Each number is 200 + 40 x the weight over its row's rms, rounded and kept within 0 to 999. Layers, rows and columns count from 0. The size before them is the row's rms in percent of the matrix's.

# layer 4 MLP down (transposed), 3072x768, rms 0.0295, rows 1780-1834, columns 320-383
097,175,275,128,176,189,148,127,308,177,209,131,208,228,226,172,225,192,195,135,269,191,186,225,257,149,216,192,152,209,202,238,143,209,164,261,229,198,186,217,211,117,294,171,165,220,153,261,221,253,134,202,242,179,186,221,173,180,191,190,155,185,240,199,192
101,221,128,261,231,193,186,132,240,163,208,146,253,154,278,190,216,229,140,167,211,214,198,252,214,184,178,248,186,241,245,169,164,157,132,151,186,103,231,260,189,244,227,199,248,168,245,147,164,128,111,180,241,227,294,264,221,205,218,224,216,160,193,160,158
097,196,183,175,298,203,204,186,268,184,242,182,193,233,187,178,244,205,150,239,265,230,130,185,210,241,231,249,239,193,252,295,173,234,259,131,178,179,222,264,192,181,208,216,228,213,133,260,120,221,248,218,206,203,201,150,170,250,158,199,161,142,198,272,153
095,207,248,256,263,205,219,203,145,177,141,160,137,220,148,141,215,146,259,134,190,190,205,200,241,239,219,180,167,218,87,263,227,183,249,172,159,229,156,225,171,173,196,129,176,161,241,164,164,200,203,234,186,153,163,248,165,174,141,152,197,142,146,216,174
105,235,131,194,202,196,137,143,134,251,164,108,188,210,182,152,177,181,174,139,269,215,170,233,174,143,241,212,250,212,196,244,164,179,174,215,225,143,232,131,121,213,234,246,154,199,140,244,173,134,177,206,155,269,152,253,216,169,241,275,231,235,205,252,210
092,230,238,230,196,269,191,223,284,194,196,147,223,256,276,244,185,213,188,207,222,191,270,167,202,208,272,219,155,199,218,256,187,142,239,191,237,210,96,162,174,159,182,185,185,175,183,116,127,215,227,179,130,207,175,164,198,192,190,239,167,144,188,141,156
098,144,203,175,237,237,183,203,167,253,100,239,234,190,179,193,167,247,193,223,201,203,196,222,302,196,185,163,181,160,154,257,142,224,144,186,229,218,240,195,185,188,174,214,163,202,200,164,252,221,249,260,192,239,237,207,264,199,206,187,231,173,188,178,259
100,207,209,208,187,144,235,209,143,182,173,143,293,219,239,205,248,193,180,201,248,137,265,252,222,170,275,204,207,210,217,241,243,188,199,248,152,238,173,169,183,279,222,279,246,182,195,182,162,209,206,189,171,128,164,225,236,242,191,213,189,130,213,178,231
103,207,128,175,97,181,215,181,229,150,213,181,173,154,193,223,233,164,163,292,187,205,185,213,211,205,280,233,259,213,128,223,245,152,147,220,267,229,189,186,175,226,143,202,183,151,155,253,195,140,234,146,189,242,229,288,180,194,287,185,213,153,255,201,183
099,136,137,152,138,271,223,201,206,203,209,178,179,174,220,226,271,194,205,184,197,219,218,185,158,226,204,145,215,275,218,137,133,235,156,200,233,221,179,158,145,202,202,211,234,235,195,164,170,254,231,231,152,184,199,250,197,143,257,215,176,165,224,165,204
106,201,178,135,210,176,223,216,266,181,263,122,172,153,189,182,197,162,192,265,232,221,156,157,202,141,170,192,254,237,194,231,198,241,166,228,219,187,190,174,197,168,174,190,149,187,169,188,167,152,154,141,115,255,168,264,194,161,221,236,224,209,205,245,196
096,148,196,177,147,239,199,226,263,223,235,168,211,257,162,185,198,194,153,221,212,178,118,228,179,156,225,173,204,207,159,158,152,231,208,99,139,186,175,231,138,184,127,201,164,186,221,187,226,259,92,197,234,178,213,237,238,224,176,179,217,179,176,224,201
096,184,194,212,169,177,179,196,193,163,143,153,207,254,169,180,257,240,252,259,157,269,257,123,253,167,196,180,258,119,199,170,160,199,136,185,115,153,182,164,235,229,212,192,227,225,223,201,257,212,208,239,97,140,196,247,245,250,239,260,153,185,218,190,201
137,198,148,206,181,232,202,167,196,219,151,177,158,153,253,185,172,161,160,140,170,162,181,167,203,128,174,233,213,155,226,232,185,296,194,183,229,209,223,175,222,145,210,251,192,197,166,178,244,201,263,133,178,259,209,195,244,283,256,181,228,188,324,176,173
105,173,123,220,140,118,151,176,209,198,265,124,145,198,217,198,257,242,173,152,251,184,170,228,200,200,174,216,165,204,201,272,174,228,183,235,215,221,200,244,209,157,239,174,139,202,213,171,245,179,202,189,186,254,141,210,119,222,191,252,220,130,211,283,171
098,156,148,140,211,202,169,173,253,122,205,187,103,233,247,217,190,207,178,137,193,204,131,172,225,148,205,215,178,215,133,197,216,233,211,174,247,238,148,220,219,251,192,211,195,127,218,182,184,218,215,209,248,288,183,179,207,148,160,199,231,145,188,249,207
097,208,170,199,188,177,248,126,268,173,169,153,237,121,208,252,247,218,288,198,197,227,163,243,246,202,200,208,144,146,220,225,193,242,200,149,220,157,186,273,212,178,172,187,129,207,205,189,110,187,259,194,118,171,120,213,159,247,252,174,180,199,128,272,138
104,236,208,157,186,197,164,188,215,155,178,190,244,175,220,232,262,143,227,199,197,290,200,195,166,267,184,260,248,173,249,214,190,206,222,182,219,240,225,232,223,233,169,187,179,156,163,178,177,178,250,153,181,164,160,199,168,128,164,228,260,158,154,106,238
096,159,154,188,173,310,199,209,292,161,185,201,176,182,216,120,180,200,192,203,249,229,212,207,232,181,181,170,232,186,190,212,169,200,218,145,206,152,175,203,173,252,195,239,168,160,176,208,179,252,270,208,195,139,251,251,235,193,188,265,212,239,190,253,160
093,226,197,262,146,205,211,190,185,212,204,204,168,164,198,236,255,229,199,286,274,192,245,168,152,189,249,198,143,213,272,183,270,251,263,146,223,130,178,241,285,191,146,189,171,231,206,79,232,271,203,235,231,302,180,211,219,137,233,238,188,169,191,172,132
096,235,194,168,107,208,227,218,264,233,207,201,216,207,191,227,156,164,210,238,202,182,160,193,152,96,127,210,191,236,187,163,146,139,213,181,235,241,227,236,218,201,183,192,214,211,213,139,195,139,212,220,232,174,194,211,252,158,182,213,165,147,198,182,114
101,183,107,235,221,181,193,179,187,243,196,131,216,267,142,184,280,171,286,220,210,180,279,242,185,173,225,165,224,136,188,207,199,185,166,184,160,209,214,176,223,236,188,188,219,269,181,179,232,187,231,121,208,182,142,203,133,261,228,162,221,253,198,170,162
100,214,172,204,279,229,260,173,206,149,183,128,231,162,103,271,233,159,163,223,235,209,235,207,168,186,230,257,250,151,254,223,254,152,255,216,171,194,183,209,205,237,130,154,201,245,236,169,264,190,193,186,175,145,132,226,189,201,88,211,243,162,196,187,267
095,219,255,170,209,232,211,209,224,299,139,149,189,195,150,142,178,238,218,199,243,246,218,243,131,191,212,202,150,220,207,187,146,168,145,207,140,187,250,192,245,200,201,177,264,195,167,113,279,176,191,211,150,200,167,252,272,246,143,152,173,152,291,225,246
096,256,223,195,239,209,244,208,149,123,249,198,174,208,195,207,190,214,243,258,215,185,159,222,189,268,172,227,222,179,257,169,254,234,210,135,191,248,229,245,178,215,309,187,209,182,148,227,239,146,171,229,226,173,237,201,145,167,229,219,165,202,184,177,218
100,244,175,176,178,194,314,169,178,161,160,147,221,167,213,198,161,131,198,170,194,138,270,218,253,254,195,240,191,181,255,143,226,180,194,235,178,232,207,152,198,156,241,200,231,160,209,314,311,245,239,136,210,162,187,177,168,191,182,203,249,196,185,221,266
104,173,158,215,267,193,251,226,222,140,238,210,80,269,155,110,199,200,177,189,224,168,201,128,198,143,124,259,226,83,165,160,245,112,241,244,211,258,210,251,145,193,175,208,204,235,208,233,255,209,192,229,165,137,187,228,186,187,295,235,250,175,168,204,223
094,186,200,213,211,173,191,198,212,184,105,223,206,242,247,155,214,110,167,203,225,218,206,220,139,217,164,237,177,213,209,182,231,193,265,191,139,156,152,160,131,248,193,152,192,159,213,168,240,184,234,269,210,236,117,226,190,222,265,212,188,228,200,276,224
123,159,205,275,199,165,207,181,176,281,164,230,232,123,153,188,144,216,196,236,273,204,184,240,164,154,221,113,136,217,222,263,246,170,267,284,156,222,221,176,223,240,229,185,247,237,250,183,172,216,190,192,261,265,241,182,248,37,159,189,253,231,216,210,226
105,209,167,282,248,126,214,241,172,129,148,150,147,218,161,259,181,199,229,119,184,191,218,135,145,102,190,175,231,176,192,207,239,196,204,158,171,196,215,186,206,304,168,198,204,116,228,154,196,202,209,195,194,265,125,234,228,144,149,195,173,186,187,139,205
101,234,165,203,152,197,178,142,306,202,193,196,182,170,187,197,213,238,202,203,200,161,254,179,180,151,224,185,236,242,271,230,187,269,220,216,212,147,269,170,239,240,163,155,163,131,165,186,239,256,229,200,251,196,197,248,192,242,156,156,181,194,235,241,258
100,164,192,277,164,175,202,254,205,161,262,144,198,200,198,261,150,164,108,212,160,167,228,280,157,224,184,199,145,173,221,176,176,224,172,195,162,221,218,219,193,263,244,187,186,164,264,174,133,148,150,222,306,232,228,216,241,177,190,180,115,270,290,140,252
114,201,259,235,138,264,232,199,248,184,220,181,138,266,195,181,162,204,213,209,270,250,201,184,183,217,158,227,139,198,156,203,161,238,264,172,169,180,205,232,213,204,164,227,182,164,215,220,207,152,172,197,154,198,228,117,204,164,194,201,148,201,211,265,234
093,235,202,236,164,203,164,150,216,116,230,271,187,189,171,220,181,190,203,116,176,245,255,186,225,136,203,153,190,242,194,204,173,182,212,191,262,212,125,226,214,265,174,224,228,171,114,217,275,224,255,219,314,191,214,182,187,166,217,234,219,217,143,167,171
107,110,85,144,170,161,175,275,205,176,276,190,170,210,231,153,175,267,153,227,236,257,193,249,201,186,210,190,252,258,192,181,267,144,145,135,251,179,202,186,200,181,227,208,249,270,204,186,161,232,175,206,165,166,168,206,198,177,204,174,248,155,186,237,154
100,236,221,172,156,142,222,158,203,189,164,254,109,213,201,152,192,207,177,222,241,180,196,172,225,275,192,244,202,199,279,157,133,170,249,210,105,186,165,226,262,219,209,192,281,194,188,195,209,225,157,193,204,266,210,150,226,240,193,230,261,261,232,170,211
107,130,203,195,292,214,246,204,202,232,128,178,207,193,198,184,175,252,136,135,181,206,209,215,197,187,218,238,233,147,142,263,140,279,163,181,169,156,239,163,269,208,218,232,175,274,166,143,251,269,215,217,155,196,203,285,259,177,173,191,204,161,179,188,141
102,206,185,207,219,194,117,221,266,152,221,172,173,238,141,129,288,203,195,238,196,204,231,127,185,187,220,84,199,112,142,156,186,156,204,194,183,219,280,222,220,219,142,180,251,232,153,192,243,192,229,238,181,191,204,216,198,134,275,186,165,166,241,230,262
105,255,238,128,116,252,193,180,183,252,179,142,220,178,269,174,170,194,280,159,199,228,269,158,230,184,283,159,231,213,136,154,260,244,228,231,160,239,224,125,220,202,218,178,182,216,128,237,186,210,217,156,188,203,257,164,224,191,214,180,216,156,195,229,210
102,207,268,275,282,133,202,163,201,209,240,151,236,225,198,220,218,255,182,244,157,178,187,237,214,130,260,121,207,284,216,179,191,185,251,232,147,142,189,190,235,262,237,203,241,138,207,233,131,206,168,237,204,154,280,158,178,258,163,257,255,152,237,180,218
104,212,178,169,200,198,228,245,191,110,211,160,219,247,222,190,227,196,188,173,232,144,187,263,238,191,235,219,231,214,173,183,234,178,127,176,165,259,223,176,172,190,199,161,185,179,191,253,199,207,210,206,216,242,177,146,210,143,192,183,179,250,129,225,156
098,133,209,256,185,230,120,139,192,210,163,168,203,209,166,205,53,177,199,141,203,248,216,199,79,213,167,221,210,212,219,214,199,211,202,213,207,146,267,283,211,222,229,189,278,225,178,203,240,226,213,281,161,246,214,178,183,170,204,178,196,198,200,238,209
108,149,200,225,209,195,195,216,204,165,147,205,178,181,118,163,127,178,272,189,154,133,215,185,249,196,189,123,217,239,123,227,218,203,216,227,295,112,301,242,169,176,191,235,171,183,255,134,172,210,191,169,176,148,195,175,197,214,168,162,169,199,220,174,239
104,143,205,184,206,217,268,231,127,178,213,182,267,124,188,111,167,197,190,149,178,205,238,225,128,169,178,173,194,164,252,188,194,166,223,190,148,196,214,159,199,199,162,169,186,194,171,237,171,173,190,160,225,164,242,247,167,199,211,206,210,226,221,245,291
098,145,217,162,191,156,171,214,176,182,192,235,206,236,188,149,227,232,250,183,226,221,213,237,250,204,210,171,220,170,173,185,215,199,181,223,208,156,201,141,176,166,179,172,227,185,178,237,164,211,175,235,115,173,161,281,243,204,214,196,203,260,207,190,249
094,268,202,207,118,206,184,213,201,241,196,257,290,156,245,149,216,265,175,229,167,233,248,178,195,163,178,168,146,179,251,189,217,194,205,228,171,147,170,200,124,177,220,247,198,149,254,144,201,251,189,299,233,172,260,241,188,189,219,272,256,216,282,220,175
096,215,151,253,219,207,152,193,269,164,209,255,161,199,179,220,101,132,214,239,247,184,119,227,139,204,228,178,197,208,200,163,184,174,204,207,211,133,261,262,193,248,169,230,200,164,172,163,244,173,238,122,105,245,234,191,231,172,209,228,205,182,127,186,202
101,302,155,214,219,204,149,244,230,263,180,242,225,215,155,207,173,151,166,157,151,180,231,205,239,164,192,205,265,203,206,247,237,190,219,197,228,157,220,228,173,241,219,189,188,296,236,207,286,198,59,297,208,208,165,128,204,229,169,168,234,132,249,204,290
096,190,203,163,184,232,190,165,202,167,151,211,202,145,245,103,152,104,198,185,232,176,142,168,191,223,264,214,162,271,166,192,88,200,308,197,196,219,131,160,192,228,172,275,217,265,251,273,184,263,245,135,217,193,275,183,160,122,193,214,260,163,192,171,211
088,223,235,196,174,172,154,189,224,183,207,104,203,175,226,172,209,159,219,181,198,186,212,176,250,300,168,266,234,185,201,147,239,263,224,168,192,143,196,145,202,222,303,127,207,200,194,254,231,242,228,182,222,203,177,188,238,215,228,184,101,218,143,180,207
096,196,274,158,258,217,241,213,215,242,152,215,255,197,124,197,113,231,231,244,224,215,197,250,109,220,158,126,220,190,216,224,181,148,218,161,235,273,182,199,256,233,224,217,252,222,286,287,178,179,186,251,134,185,237,160,256,104,226,202,213,230,174,244,170
108,193,219,198,263,197,181,110,201,177,190,259,186,168,205,222,247,208,157,158,170,190,121,217,252,159,257,181,303,217,236,213,161,212,182,204,135,196,223,149,169,214,173,234,184,250,176,236,223,240,166,158,190,229,201,180,211,246,216,222,232,155,233,202,192
100,201,194,266,174,161,215,193,183,246,152,221,177,187,154,205,252,138,180,142,107,253,231,190,142,185,201,217,229,234,172,190,255,179,260,168,203,264,231,164,224,125,209,185,231,211,253,195,165,225,199,234,216,185,228,227,256,259,199,237,106,180,223,174,108
099,173,193,198,197,201,205,193,186,248,172,242,220,255,141,157,274,213,154,196,185,209,213,223,187,184,207,225,162,248,121,200,209,160,161,245,164,138,108,206,131,223,238,265,230,241,218,196,287,130,158,250,170,250,276,228,218,201,217,211,234,253,154,189,199
088,259,174,250,227,201,207,182,151,200,240,165,163,251,191,180,285,256,112,214,220,131,136,228,166,226,202,161,192,231,256,168,240,249,194,155,228,195,127,207,149,94,284,200,208,118,240,231,217,217,213,218,254,212,220,243,197,166,185,145,202,175,196,154,164
# layer 4 MLP up, 3072x768, rms 0.0295, rows 1781-1834, columns 320-383
103,205,119,228,255,194,155,238,191,205,201,207,206,157,224,179,288,192,205,268,200,177,233,202,160,100,188,140,258,243,176,183,159,264,152,218,168,188,163,147,222,241,256,204,112,157,101,206,202,241,239,183,222,222,240,214,170,199,205,121,155,149,220,164,218
100,244,167,259,200,267,202,51,254,106,217,192,188,221,205,181,147,206,245,146,184,261,202,209,141,205,222,197,145,203,160,269,207,232,229,150,116,240,188,149,245,173,215,202,196,202,207,124,196,260,156,112,212,202,155,238,132,197,184,197,185,224,175,195,180
095,199,190,225,120,206,221,198,222,183,267,252,224,234,184,190,175,243,163,225,208,238,250,202,128,204,220,223,325,296,216,173,205,220,226,166,278,217,208,223,219,253,215,195,178,236,214,220,257,199,252,218,180,156,152,199,240,247,156,190,220,266,173,185,197
102,242,202,162,175,190,179,193,158,181,248,284,152,207,177,177,197,193,248,227,184,194,267,230,216,142,244,155,207,263,233,211,182,255,240,245,213,182,199,204,195,208,221,199,91,258,219,167,214,174,186,223,201,179,159,211,228,136,196,182,207,257,255,191,181
088,199,190,176,224,186,200,238,213,243,204,195,219,211,232,161,132,209,203,214,237,191,137,157,229,208,132,234,141,131,176,235,174,208,214,256,207,221,246,195,218,239,240,149,182,195,194,153,161,200,201,189,198,238,136,192,183,217,229,121,211,164,230,231,181
097,170,177,132,215,230,181,189,241,248,250,245,230,268,161,285,197,172,156,240,209,190,144,164,242,186,240,141,201,249,236,210,266,184,285,163,175,156,248,159,210,187,140,208,144,177,214,162,260,250,200,159,164,250,212,173,153,151,198,181,275,188,234,246,202
104,205,207,217,265,137,106,201,229,261,118,208,178,218,191,205,168,287,215,222,160,207,230,180,209,262,259,142,166,213,209,112,233,241,274,204,190,157,227,240,180,152,156,208,160,129,161,196,126,119,199,201,135,250,183,189,156,236,226,210,195,175,178,159,204
103,210,224,129,211,206,242,257,201,152,196,195,235,216,232,199,191,247,178,145,249,235,219,247,205,214,217,233,91,204,152,193,236,212,187,207,186,185,140,184,195,269,176,139,153,174,242,226,178,296,222,230,155,243,285,189,208,103,163,137,241,181,218,217,268
105,219,230,231,274,171,215,197,195,154,185,149,274,235,225,216,142,158,187,261,199,220,162,247,297,254,222,203,267,149,136,171,127,188,187,124,250,173,243,166,208,240,164,181,200,172,232,143,211,211,184,208,112,268,252,236,193,185,192,197,230,260,122,246,182
100,194,161,235,195,195,222,212,245,194,151,201,190,240,188,198,138,239,243,123,250,238,246,200,259,189,170,165,173,179,250,154,183,229,249,126,187,165,190,234,256,176,163,152,199,234,190,226,257,244,206,221,289,155,159,169,161,218,293,307,213,165,197,197,275
099,225,229,158,294,173,225,217,181,251,196,192,229,195,166,193,117,320,161,194,281,129,252,139,153,231,257,236,199,215,234,214,208,153,237,223,199,188,191,223,220,123,325,146,228,214,250,200,189,209,226,174,196,182,261,217,165,177,209,196,260,205,215,181,200
097,248,177,190,174,213,205,200,230,169,207,226,156,200,200,191,177,199,213,168,209,182,194,236,211,184,209,191,149,225,177,210,111,150,210,200,189,189,228,163,204,211,188,230,245,156,177,201,213,185,201,167,198,185,255,216,213,200,238,236,235,271,140,245,161
122,235,223,219,107,210,269,152,186,145,202,222,235,159,280,185,194,201,196,168,237,168,205,112,218,179,206,208,211,184,205,267,233,247,213,188,213,169,156,197,211,176,217,205,191,186,186,263,171,178,274,142,151,172,219,138,240,273,171,286,150,146,276,240,177
104,262,222,192,230,226,204,207,185,292,190,207,189,267,182,290,215,192,165,228,249,186,216,209,164,224,239,210,235,246,136,202,194,151,195,138,144,219,180,154,184,187,149,229,192,216,172,193,219,168,231,177,210,231,219,209,234,197,177,167,146,214,218,202,203
097,229,180,219,188,176,155,173,145,224,171,189,256,123,166,176,202,270,217,224,170,134,173,212,119,229,215,187,175,190,162,178,226,210,235,187,133,207,218,203,158,262,292,177,188,193,190,193,175,214,247,196,163,193,189,207,141,240,214,190,171,179,259,247,212
100,119,230,232,210,159,230,244,198,160,217,243,161,232,153,227,207,223,182,215,230,190,203,185,138,187,188,164,246,247,199,274,229,219,137,237,158,175,184,187,202,278,201,280,238,221,210,233,263,144,157,234,129,163,241,143,270,140,220,194,250,145,157,238,267
105,198,196,307,217,176,168,155,260,221,196,232,211,143,217,163,160,275,161,218,194,215,258,203,243,190,142,271,213,174,177,199,114,225,212,137,229,249,228,205,250,267,234,255,208,264,274,279,148,111,167,158,190,205,191,167,137,234,209,199,228,190,179,187,192
098,267,267,273,235,188,195,281,192,236,152,233,233,197,189,180,231,154,231,222,205,221,191,182,167,177,166,217,235,168,258,150,209,143,136,281,228,202,293,224,173,218,239,171,164,239,220,202,178,239,142,212,158,185,237,193,170,102,226,188,138,211,259,170,156
091,209,174,183,143,171,107,235,238,183,109,210,177,151,222,158,190,190,179,201,229,123,205,224,273,193,220,267,201,163,231,219,212,175,243,169,142,153,264,214,235,232,240,170,172,204,179,198,229,178,232,227,150,246,220,246,215,263,221,267,208,192,214,260,149
096,159,189,181,217,205,278,188,225,110,202,307,231,146,201,223,174,129,186,186,217,279,188,150,181,132,251,206,228,250,179,263,181,229,164,219,195,220,162,223,154,208,253,194,233,187,152,99,173,172,221,193,97,157,241,224,229,223,209,188,170,187,181,85,99
099,178,187,133,272,168,193,216,223,154,187,238,131,230,171,202,117,224,188,211,152,275,251,238,162,176,204,235,189,171,214,199,205,182,218,178,269,155,136,210,138,173,158,225,188,213,219,238,209,147,220,252,164,173,149,248,260,210,164,193,252,292,180,137,182
095,191,167,125,221,221,138,183,168,215,224,198,272,168,112,230,163,200,262,197,214,144,239,192,253,199,234,225,156,198,216,119,243,206,251,191,161,171,125,173,252,180,184,204,146,206,173,259,136,226,178,193,228,177,201,205,159,157,262,209,171,206,239,186,179
102,135,169,217,192,120,218,166,225,250,174,263,183,186,150,248,217,201,241,242,138,133,244,147,162,178,190,219,224,213,190,168,230,186,227,220,182,216,131,168,177,201,165,218,118,186,217,209,173,203,185,174,261,220,310,179,148,200,297,203,154,174,216,179,203
095,216,156,234,178,213,210,108,188,191,215,247,274,205,210,99,260,218,203,182,208,284,201,214,143,164,179,182,192,211,226,189,178,181,229,245,205,183,215,163,155,253,131,168,113,209,167,115,193,311,225,166,186,206,215,190,284,175,220,218,222,191,176,141,150
100,194,185,236,247,240,197,226,271,235,155,181,171,186,220,197,175,189,221,215,180,273,198,152,217,252,171,234,256,138,184,228,219,197,209,139,214,193,225,187,191,229,165,185,253,250,203,168,156,290,222,193,177,122,164,144,199,187,221,188,243,206,228,191,185
103,148,288,232,185,182,164,189,185,219,261,181,277,221,177,179,195,243,198,157,138,152,231,196,258,184,216,140,217,152,183,206,242,249,257,224,219,219,196,219,170,271,207,172,159,161,224,211,133,184,153,215,148,211,234,196,209,236,167,195,199,226,156,241,281
092,142,172,142,233,156,188,175,212,231,172,177,235,197,271,155,131,194,245,283,164,167,172,222,199,244,186,188,214,174,218,148,125,165,239,250,264,173,225,167,200,160,180,202,179,178,177,220,173,165,179,127,196,311,229,179,261,129,232,197,193,234,301,185,183
122,246,181,192,203,90,215,193,201,186,159,183,222,208,207,229,123,238,224,197,168,163,144,243,209,232,143,147,181,223,289,197,179,235,207,237,225,214,181,204,192,243,166,217,207,209,249,223,181,141,179,138,192,273,240,191,158,184,187,205,264,238,214,205,218
105,192,225,229,201,251,202,201,190,225,127,214,311,243,157,224,158,235,152,130,206,181,232,196,252,231,172,124,196,229,216,267,207,254,152,181,179,81,236,227,255,237,225,205,246,179,130,173,199,157,200,193,187,183,206,162,145,246,125,176,160,161,228,252,212
097,235,166,151,226,173,176,228,207,222,235,166,181,184,187,184,173,159,73,181,220,248,277,167,180,221,199,141,178,285,242,225,177,218,232,233,203,173,262,162,167,162,157,200,224,210,215,231,163,286,210,157,258,232,249,247,212,277,216,172,158,240,181,291,247
103,158,128,188,237,201,214,150,210,184,213,240,221,189,169,200,178,223,205,211,148,294,140,182,169,166,253,139,178,211,169,229,181,128,103,151,94,215,282,112,221,291,204,180,124,289,181,224,235,212,215,172,116,269,236,190,93,151,238,230,306,206,157,221,228
111,182,200,250,156,168,193,163,173,245,239,213,160,294,195,212,163,195,152,143,255,166,179,128,337,203,230,270,163,247,214,197,245,198,168,182,230,195,280,190,235,202,204,220,229,215,249,215,219,186,144,175,177,195,177,199,211,217,237,230,181,179,255,206,160
089,224,188,189,208,212,254,212,164,205,215,175,271,217,216,305,191,279,235,245,200,169,200,219,195,268,152,205,172,231,188,167,136,197,197,190,167,163,257,204,155,141,244,219,230,164,231,178,189,174,246,198,145,266,202,275,150,169,182,229,240,237,169,188,245
105,217,133,236,218,179,214,217,261,167,159,169,193,210,240,177,209,260,233,217,132,219,136,90,246,241,213,218,219,196,178,197,201,222,194,295,203,253,189,263,261,275,221,172,192,214,214,224,225,165,270,147,213,194,221,224,229,232,190,199,232,217,193,193,190
097,200,266,170,175,209,227,257,211,171,281,253,287,220,131,240,193,184,253,115,192,229,143,274,141,157,280,311,163,224,203,185,148,163,211,203,230,329,203,242,204,206,118,233,282,163,209,128,271,166,239,206,237,248,158,225,245,266,218,227,170,243,246,226,148
104,125,231,223,116,190,210,150,264,95,186,182,191,244,250,169,192,200,209,182,231,218,184,202,243,256,199,239,169,206,203,123,183,158,147,181,268,185,218,219,235,154,193,267,198,187,201,230,185,146,243,165,235,184,233,135,168,267,219,158,242,224,188,231,280
106,172,184,191,169,193,279,170,227,271,146,280,218,147,272,197,194,187,168,108,156,251,105,216,191,204,191,207,187,162,226,207,257,261,150,235,203,224,197,159,191,262,209,165,219,181,209,316,192,173,217,115,145,192,181,232,210,183,183,272,300,195,149,123,146
104,199,192,191,168,235,200,155,133,182,186,221,104,200,253,232,185,209,154,129,206,172,205,185,141,87,259,198,117,180,183,166,221,245,246,199,195,211,225,230,163,287,193,166,229,200,254,198,233,231,209,164,164,206,191,228,171,117,233,195,248,120,156,160,133
098,228,135,178,291,213,193,107,195,213,247,194,179,167,196,181,191,146,196,189,153,124,258,168,170,206,244,251,199,244,303,188,211,218,217,195,210,157,262,220,145,258,196,198,196,173,245,188,171,274,136,86,134,265,176,176,246,187,200,231,296,230,177,238,189
107,270,226,142,144,154,161,236,219,241,183,257,135,247,157,160,205,161,146,266,291,208,136,238,197,177,228,213,200,181,166,149,225,160,171,287,144,268,183,208,177,293,254,237,204,265,213,254,203,182,180,186,206,184,217,203,213,181,200,221,253,240,209,194,158
098,248,136,183,164,129,122,222,208,155,205,200,191,242,203,239,225,248,234,235,206,162,224,189,174,175,175,206,106,142,187,193,205,96,235,238,95,185,165,107,260,146,199,266,160,180,197,229,279,163,145,189,209,185,237,192,254,232,152,179,192,221,220,219,162
110,182,217,211,214,224,195,212,182,139,155,154,215,210,176,227,259,237,196,231,252,200,202,202,196,173,223,180,177,199,262,193,170,179,231,213,212,203,190,120,217,155,249,216,174,186,199,204,194,144,212,209,184,203,226,169,247,177,248,163,182,116,258,138,157
103,256,215,215,138,175,183,188,249,168,212,223,168,198,181,185,203,283,210,189,164,140,206,198,195,142,218,193,241,273,199,152,204,231,98,203,190,205,244,166,266,294,183,185,195,168,182,142,183,205,203,78,209,198,171,146,194,160,265,181,186,147,195,219,92
099,217,198,182,253,211,201,233,292,243,172,185,151,162,177,213,275,206,172,247,142,228,221,206,211,174,222,259,261,264,200,115,243,151,211,196,250,186,215,179,186,137,209,281,226,161,156,237,190,172,193,181,260,231,169,181,211,187,266,202,163,191,284,128,189
090,175,139,158,206,194,258,125,218,225,158,200,212,263,195,272,214,226,238,212,183,195,178,182,202,197,207,161,199,188,168,207,193,175,236,200,141,243,179,210,196,284,198,196,127,203,233,223,215,174,232,200,179,239,227,204,204,146,146,212,215,130,173,205,191
096,214,274,220,198,238,205,211,189,197,207,261,104,153,212,192,201,159,178,241,228,204,191,180,221,184,223,264,158,83,195,267,217,192,159,189,196,263,164,201,223,141,106,255,231,201,196,182,147,267,187,158,199,239,226,213,122,162,194,168,208,173,243,135,173
099,229,218,205,181,227,229,170,242,234,210,261,184,184,180,187,252,193,194,172,159,210,246,101,148,258,159,205,189,212,194,183,214,198,185,225,255,138,137,264,246,118,230,205,126,204,134,243,231,218,253,178,164,155,243,197,189,159,188,214,240,162,264,207,133
101,168,250,163,130,225,196,181,222,172,189,185,237,224,174,216,250,299,249,191,192,190,180,335,250,184,176,263,208,199,170,224,248,184,154,272,272,189,197,222,207,209,179,179,125,233,193,133,278,233,217,227,209,246,192,148,180,165,146,129,227,192,254,189,224
095,193,265,240,192,224,140,170,204,195,221,244,167,236,165,175,222,216,154,202,176,192,157,211,237,188,191,221,179,138,258,180,230,211,209,149,184,208,222,196,211,197,242,164,237,242,169,182,203,166,231,308,211,174,183,192,225,245,230,125,195,121,283,190,219
098,175,120,257,113,188,134,212,203,177,230,265,239,225,176,180,210,135,170,186,148,244,230,171,177,148,199,229,197,136,242,186,237,236,231,227,143,204,151,231,168,238,162,253,149,226,150,145,179,172,218,186,219,152,119,267,150,185,217,197,184,79,138,147,240
104,158,204,239,245,242,175,240,200,261,176,207,267,204,205,230,207,244,151,235,183,215,157,207,159,262,250,213,228,232,164,233,191,257,159,194,167,147,216,236,138,238,212,174,189,213,232,132,236,285,164,123,146,268,180,236,231,171,218,256,144,230,212,260,214
100,200,170,172,177,234,229,186,216,181,222,274,140,199,250,163,242,173,203,185,210,195,212,256,138,258,218,218,92,161,263,211,276,149,228,155,211,203,246,148,118,270,158,142,188,209,121,193,267,195,232,229,121,195,199,196,143,193,199,311,247,179,191,123,194
087,213,212,216,191,148,174,105,219,152,200,233,174,202,218,206,232,212,265,165,138,232,226,172,247,251,200,214,197,207,217,177,212,296,282,75,163,253,252,252,152,220,275,179,165,201,199,126,214,158,292,202,219,195,163,224,163,271,228,225,231,192,215,160,210
085,216,212,155,255,186,138,218,240,252,142,228,254,223,204,184,169,178,243,207,295,316,149,193,147,209,137,207,151,163,220,183,211,182,207,226,245,171,167,216,193,233,162,208,136,227,289,143,264,159,198,251,210,196,191,195,309,164,195,182,164,240,252,189,267